Each number is 500 + 50 x the weight over the matrix's rms, rounded and kept within 0 to 999. Layers, rows and columns count from 0. Numbers have three digits each.

# layer 8 MLP up, 256x96, rms 0.134, rows 15-37, columns 0-95
462471498516558514527471535520432544479547471545553465581531519511523468543475483485479426482642484418428512526444488572599475567574540491433375501500465499528447465468409506512482538482535399445448473542570455555496482506442526445495536480461499473549542594404552431563565484444376553481
516448503499486546434542488496391418403512563416488474523430385454394532437561451556450533522553534436544556402492525457523511457475549566513475483581543497579530417467538560568502591555544480506470511492523527486375491517377495476528508520572492483496517479555514534502512586461529454629
481510510575438480463491438478530567450502469462445493394476507451480529391502404426447504480559493467545413550505465506489536530440394404451458596411442413455528463456546600501472475471475564392484516468453459544517483573597565490483506480446544548463573496531475531525421500466410553533
474514480416561534519510475555457541518465491521481516473545549452537534442514408494493533476429488503509511412429509541418516529453402529497499528397624422557498414524487584541550471511518398486464496483488422440509514506523461592450519485616494408481492586500494511431529442442475561443
556605399579485481488474472612551504452517462472446505421556524512519414554469499450550496510587508595537477498475523578501516496530520482509525537508511469505425509487595386469535547522535567509528591495429483397507483498490530476560520547446506529483524547580501501480476490565524472456
515579516445488474512456502442569608423462504456450480525571455509412592489507417510492464409454494576540497505502506489506509492480569477529599460504544557572566500441561590454406529540558493482515489464533456529569483566521506458515444501493532545528508525498485505494505603552486482496
553538552549600524502498527520536419474495437537546416515510479531502561460514496517343434529583484559612466531575516579506491508561509601556471533547451547506463456473489474527464488516494403464542471464452558536526428444535557601488528471484596482521593560518552441529482423510547439396
458533542454482540554512512482367530469527558504482498503515575521443409501390606598448527508566465439434396539464518506536502561472510500491431557465507510501449494578582523554512525438492504512519521516499573517518526479534444487522516465464479498457536443510530454466534552594518501495
439491344560613498535511461414386488538484523584560486485556460475511546544556565519540497577501478475405511557564508453518505536569560394492475436489550406490572570472510532557516406588535566562630491493531539590652499587541567474525463490393579504514489458543533610454596537530446537516
503497495446583448523511445480439484471603391519577487499385483629480488481498556506476414486520588505459459542561554503501499492480508499458602574516434512448391506384464553487472466530505481465435504560576499601562508520481477476485468493482349532481528472477537503469519414389492551491
579442563492512451444440511588547501491509448500604435450449550436493507491498603549531522424527485468441477457513387530525479376521465536456482558559541424573546502560462552488458429542514520528453460469489479458440555510506479425525517366520412512519415455483436611492516513478476418513
535523467498557470531473394500469459515415578469507524555630530436568465446558494470520571501492502512560448469537472408429466482503526537454550372505533584465435593493575504488489535619527581484434527477433509428499490457466482454595665517424484478504466523491409521527484535479514592511
537425474487485514526469534536436587521531558517403481499524449572495496505532521493417418570422624447433506488547517474514526545506513425450450545476487465489531478421480538444563534429488408509543561472534457546580406489461572506500532515506414506555526502449574507436540413541489581523
528534450451420503473482484522502495481504551484497478505442500548464533362507427413531583444490437573620375491585545557503442389499458436511444506514446499443513433457506550528448458544545552449489448530538510399515457479540548474583506529520487469469452487522488509515471467474457517562
550453573489501440551489484482490594501540548579390523358576531485456590471490437429525552494462431444418541469390491510468520480417473456441517543486390444512515454473543546471538442520542429491530611489474472481549385488467514499438577535537486475472512507496482489485521435578433553454
520570520509513538525518498559520528506501530504511457343396468451480549526438526549389444514514501548534515501500448485516493461428497532598427551493570468558432571479418489517424483447490484448438546558503541562485491519556564436534570488521417525561456523522487569561577569603544573596
510488581476480507445497567496508396593549485420543564563478423441433522470568435475425499465529525597500467535438539483474504535567499566494548509458575583482426437532452555554532549472511441482530493565560475532608505522439504472599519458419496473590533500497532470499553521614510537525
507466570490547569503577476572537575596403512620499515520643465446440472500554522548556508472500521492509498476635497507445484473495489441523494541532559510426509591527547345505412519529533568455501386450528489522505523518600519505435543492517516463444517485501522346503458551455457555384
454514506488498571478449558495413502507442488442526380473533555518494490448400504419490519463488535509541494556529498459477516539545417535631501537496470484501497445473580554578476503531586482527536441415518482516474536528551522573480437594517505540481494513419445483537583490612451427534
566587438578536591489553447628506500463547483566409500436383516407444517528475434502483492445485478452551509388511622486494498554509421457438446449450495502494477451520564511571517526499520416487578511488490447477503486472549613466550511572531519566482493558585473582549531488471528475596
417555523448416549439562480533467472560484488463436502499517483602472565467420519493623384595551464509442511462518567463536445633577569490523456497512558507508446476527473514416588446470451447544544488425613474571524542549492518483515496502507418541389517538553504428530469506499502596387
421596494591432599443548395457466458592486486544488413541456417491513527544613536588429474570526412476524523451510392464510502527534506552454529525532579413489453587470490553540565472586481517539453487477533497535536430480499603435541584465494530538546520482460451471494483453497508464505
418433508511545527564378488499551498586483569478547513526490425499483534571535390459483438502516587550470558536442441485486479457543481586443583555474468480509494484571472478500428479464472528506509545557504567479501367492492497491547509512432488463465475397474418458524564560641459454519
# layer 8 MLP down (transposed), 256x96, rms 0.13, rows 15-37, columns 0-95
472563481444449437483545490502597509462446514464559461521595478569491500626563456528543455478368503452463464469457485484549540468557474448530450469454484507559450453588520421518560453421608425431631507453561535575602495450513505459499456483499543492566514535575510530565543435491539548500
463477559450555437449384409492541503478418469519554520499495528492581565486443486501561497663433484511511473455509528534510521516517467511400471495556488569485576532488452491425515544529431530311457526485464483458398421534579556469550512517508559498418613565478466511588486488500465502499
518586464500449549633481519522497492476510424483482451517491470569555401464499458508502456614532477478504540580504531435522438551518573494529562544558486547509460487522472493450469493451534461571433460559512476467514516519469438490545559526466414409366494510431486512387627560444431452514
499519492472497613463430428457500547519461401484442485543511475432491516451491467491436456537588475492497509443402544529478418537530460474501509540560470574493402463522592513563508386577493387518514458540501472448536457519540461469511481509571574515394516487481435438450526529614510500464
415454492505609515526474509527504520541555641561476457505546567507494518506497465566485521500452373523540496542460391458473516430520549493489477579490454482525453513492582533517541561557551521496445548445591526474449511478513587514434573555563518574584490460527486546527595524486524426508
517490543483465468509448483503495462525540517486582497532481533501483556493441506365523509514501542668476525549448486523486477492577552606475500504499438490478524553424539485574446540565576515568405503555506510520494519493493473485525578529564468513444499529466507551420576526488539504505
505563593533469474446427522505447492347513540548503503509519468508482535434504502500483501599505575685545549499511514488539465462541515462485377415515540557578508512451461492422626537537498542573470530541511475478470514480449576531579620522527481558425584571564485429531579472586547494426
506419472525505456497545519507592535495507495496526469479508513477510473541552489504536547482496470459557495451508509515491580522526480514568431484484572537525530527533498513413461460610557403398542410537490465510505489514543490467492467515498423593487500549521519569573468447479567419496
526407483475416509569633553435476524431511466513384495541432537396449454458507491524444494550544460582528442622538530553510487412573542539551412561459491467504457484517432539413477453523478518567481582547406505529539625546541737459463516474460506487435502514445467478540512511480480446366
531528631506538526605527547492489421540498511528532530548512477503491487552520459430585486509560498545435569551413502569502643426414526515500489445490494539518454554286510522601550528432600536407502513565562541524513489476473561569495494512538511436488490591540485518488542408482561487485
549565483484451503479507447663437537517486498467524420477542551526469507520533578590518554421572491481445501418551487437380404471454384533464445465459483449544480507529458494400497514573474488590460440489458549574466581476493487512514526449482469543525527480506441512517512461457616446418
511595482504505505498510495551546490444420429446539586577516556545582544521481485478468489585583469556512581389498457507441443490563464548562538507512467425529618534493516536503513483494494546590499516563538510531477523485486412569471486558562436519526590573535451497485488569611555509477
516599502504531442532599419500560448522456547468513572522491513490402457468530527546416584555510518500518538516502513438470407514427554437548503522488519468547486456457427573553440482388605509565503494530516627555545540472443574590432570518503506495503431457506524537413564566437451544454
518492493535494400490534457544394464489572451473533413514523570473413583534489518497572628589495488582617586430508506442453454419474551497448508469467583516491508463481557535485545504471504471468391437496555472449511438529548484472478594440516460540448476545494452454458465522505531602516
450501446568555470512507548462485529520564559528434519431472425475428397504599546597466552508590546464493509444461492460493459462418613506590458537519511414505473517498513491394547452460462516432445526471428574403537542521518514427471534512453504412484525534569487479554468551529584539427
537484445541533471498486510499612527521483432519410447475447514586583432512517511557660472414532480370512535484482553545554603551481466541507452487536482538456476564457497524477405450523504471454541474569477514493484459485532473481483429511483497529547537571407491498527439515387548538433
448554531462413641517464493559414590482481415593604549548436444498467431551512438467535350602524568505449546494525499512507440471415484582525475461569474461504577535506525498540509496528451460577479564510479479517430483388517583468548453418518477449514425524586465450505528523522428544490
464482485589475493434517421528515490568404604470450492463572503532412421486514516472498519479483497579575482390526507607480638479593527506439461428555522571415478484476478449480564492573439401440453504560566477541426513564475495592615576497486462552476521528502503497583452522495623548492
519488414533517470446503509504550557483555445492477459486448437414486504507554548630538523527520480362457479409462527556443526514420449495476508424495476568520418604525528533460461450514493454534416550563522547479564465477521426491475560523477478492520505546478511503554437585432524458485
581546448512437496506455527554514492498534506383450536475566538474489482532499398457417599522465476492589522533561488415457532501395502529546527473474544544549498528520519487416476476519517485742524458531407530461446581428540474502401535547466502499488457479537514508439548484560513528506
579569476515444462532600523539455545492457524448517470472498541564442491531573568476508519483558529556510438483485499497493597426542493506507517427513540488558524512527460415525441435514514459400578503542537529460551537588436584512459493469572520485420464552586571462530496482586508544551
597565525592537560448492477503468486545549533574487498428569509525536575589503487511442481522556443525492438531434490538528498445514528505443459500538517456514478445417537454598406512477518481329514614464599422519548370527449547540491510507534536515529539483449510395422454534438466550484
534523471425499448475542481508452491485535577546466494500505417530562493537428461405515502477504534469369478440513582522436496476603509488457438506491579569489512471431449407498535449463526493363484533481555439511477486605506574492480528506506609524532492476485581516499441560415458571506
# layer 8 MLP gate, 256x96, rms 0.151, rows 16-37, columns 0-95
503480478480425456513470488541486547542476584501474505503468395501478472454579435546521483601414520488523520523588487447446460543546550477486502459548535492608452480507472488410474509546543469482472480465556449563491398539393519495491497520532435529489560530555495521529555402500479499500
492544475448521547505431470440491416442510512498513462571497533537502521520445518575525536477478507539499565411413546418489540474564452615609558429606557460540545557503462487490548490611529558517491439484464542521482548556392548563471544457547525442482495568444582496503529511480497416440
455532491575504507507555523450492538418551475410389449529522427519495475526586501581522594490428520562509463535579470462588496475433463441550417428444569562546479478404488491494493380539541522479534400401415444540577411497532486490422443498480605458551557581527429550493442429454413542468
481492542546518542569527515510446419504410513519546471464502404471531463456605489467376520506522497495478488547459440504472518486488471493526420443442460463515418417436453430517492471462588512544436497438582494502603539558514511530469469423423521431593493527538485508485473432508502572480
496515542504513483483539519536527545498463510527494489468505503459515491503505448535487490453555506448436527440468509504555427547491521502416567443528545531463544524522511545482442518473521513549525501516525536479459494526501488480422506467490579489542564462490529503509549594441427537472
480524449409558622537391498506417502535520487521498555494511509526502508468493580472450467526482475512443471607486502505463426505514462552473547489600551504418502469439531507564519537436606529558482489508526571517482498549511527572489476415532500553522494547485576512543518524533419527541
434596508505528578532556474516407469481466519457455522548526448465456499552495528559438537458534542521446512526468498510527486465467550533504481477546492489441458484526502452516530468403438480534525524481443505499463537518476555464474493522491543468464558474455522468557576531535480566526
563635450435520444589407501476534489677547594593404491430408458373475425679463453631588580562509507349535488440592426440544317492403554494529455507479568506410561506490518516635507399470404659530527525369546516579507516546335485594443501513441601484484403557590441569496509386330343582450
462503456458431529487450449528536489505520554537432548450501516566600489443519555418430500569507533476503422509644475489476487523475473500513518489405469474561434511471460529459541452513500494651563549567399542592435642460580483637469514438452536494368515451459557476559471406494497553484
502456480507511534478514516537452429471427482623627444403517476406492530534606520540472462532434510524497515504482483494484473502477446439545433476549519509483543473456437563467591461446497435491429434487573508511535529538536530523489476433531477523515479526543545491500509466471537555420
443376517572579480535444525513567431499520603528494465444539493464470573473485517569405580552505590517524562459533552519518501548590450544675467578473564494467497480547502550579461493396499561549438465524494554605488568549450562549460352469534373566479488455455507497526582459444525481550
651589424447562495575461529529498475537470523547436454564455540495466494545598497533561437466480556470515521547401503492514451485584396514557542536506429540516500511461515532448564469482525500528522540590587544421605538447512511480432523506510483411512414512474551519489548445513511488522
516509560559487513538516492522461539515454595463421526437513556508498487382485487501515559431515383462475477464459517527518441529484488557421466601547505459534438520460469456478521416513526530480555496491449526421474569493417463506474435518556505490481526507552467516509488497468466478475
512430405486576452459527455554485402502545515515435557525482549482458447447435532467525460437474534434436501523473562550459435484492467492540537576453473461479547426426510424468470485463610458504529521461519456530513483447427518527416470486543590446516515491447502543493484546557427510491
526463542465434511489512473452513454429505505530544491443463494469389560545498496468418551543529473530514469490487472499483498535500496498534473554577543451488505482493480527563526588474502445512468491510562451564560555563546508423547518435515487544515461553526499441574525508607514469575
569538543510530475472497507460540407517555545367481555587522377567544515521555491421548438510543597479455555571455499549465419566573435525560579510505501579545434493477473495509576474503506491553592519504524513463601548479367465547508388472522604398612559441509471480483626421515568570480
532519485398538533567465636436546469476488488523561379479473459594443487575524506519466508521506594500458508549516517552521471430399505426520486608467517521462508488379369505480458534438642608604479465450530495448467587463481495527393425428468541545477441525379424522533521480416477540508
502498507521524463621551500477514551521511558490435552534535483469494479524479471547513524467453504563553530519526427480538520494461445461474530499467469519576438475514445460374496617501559558508480529497498469550535494505471504489507488488484494566457562512548473520565498496535513619530
491486525555486499633476587349459544588509551466541512438462568501482519537424462559561513495580456542466492501582454471534502479378567586521423607479591470526434478414400503481530455457428546541536509446513575573584534492448465472384513475474547416468522538424501539516476460462469504458
414541529429460492505553440557488512520508431524524420532500512582512568491429571495615448606569442497464492493513567522417453612518533532496537535479531458562469480522371507493617464313483446590547510497561522575514543445485482466473532403518439499445537552473493480480539514477507615461
508574431536538639504528454463387427544461419556455461438515442473511515539586501543459448501532445559580489442503405584507493518527501581472565483507530513510528419515451520549501539468580489528537521531540424538554462525461553520502595484567422512527498505410484449511489407485468627541
447492504498625444497471609479441509453481471416539451485435512516536489497528443579518460561486501540468381549480406542495505556528511571510504534477399466493479448531402505488436518538501531472573518557421556572581458530448490445488463561521437410472517467571477512461484477519529445535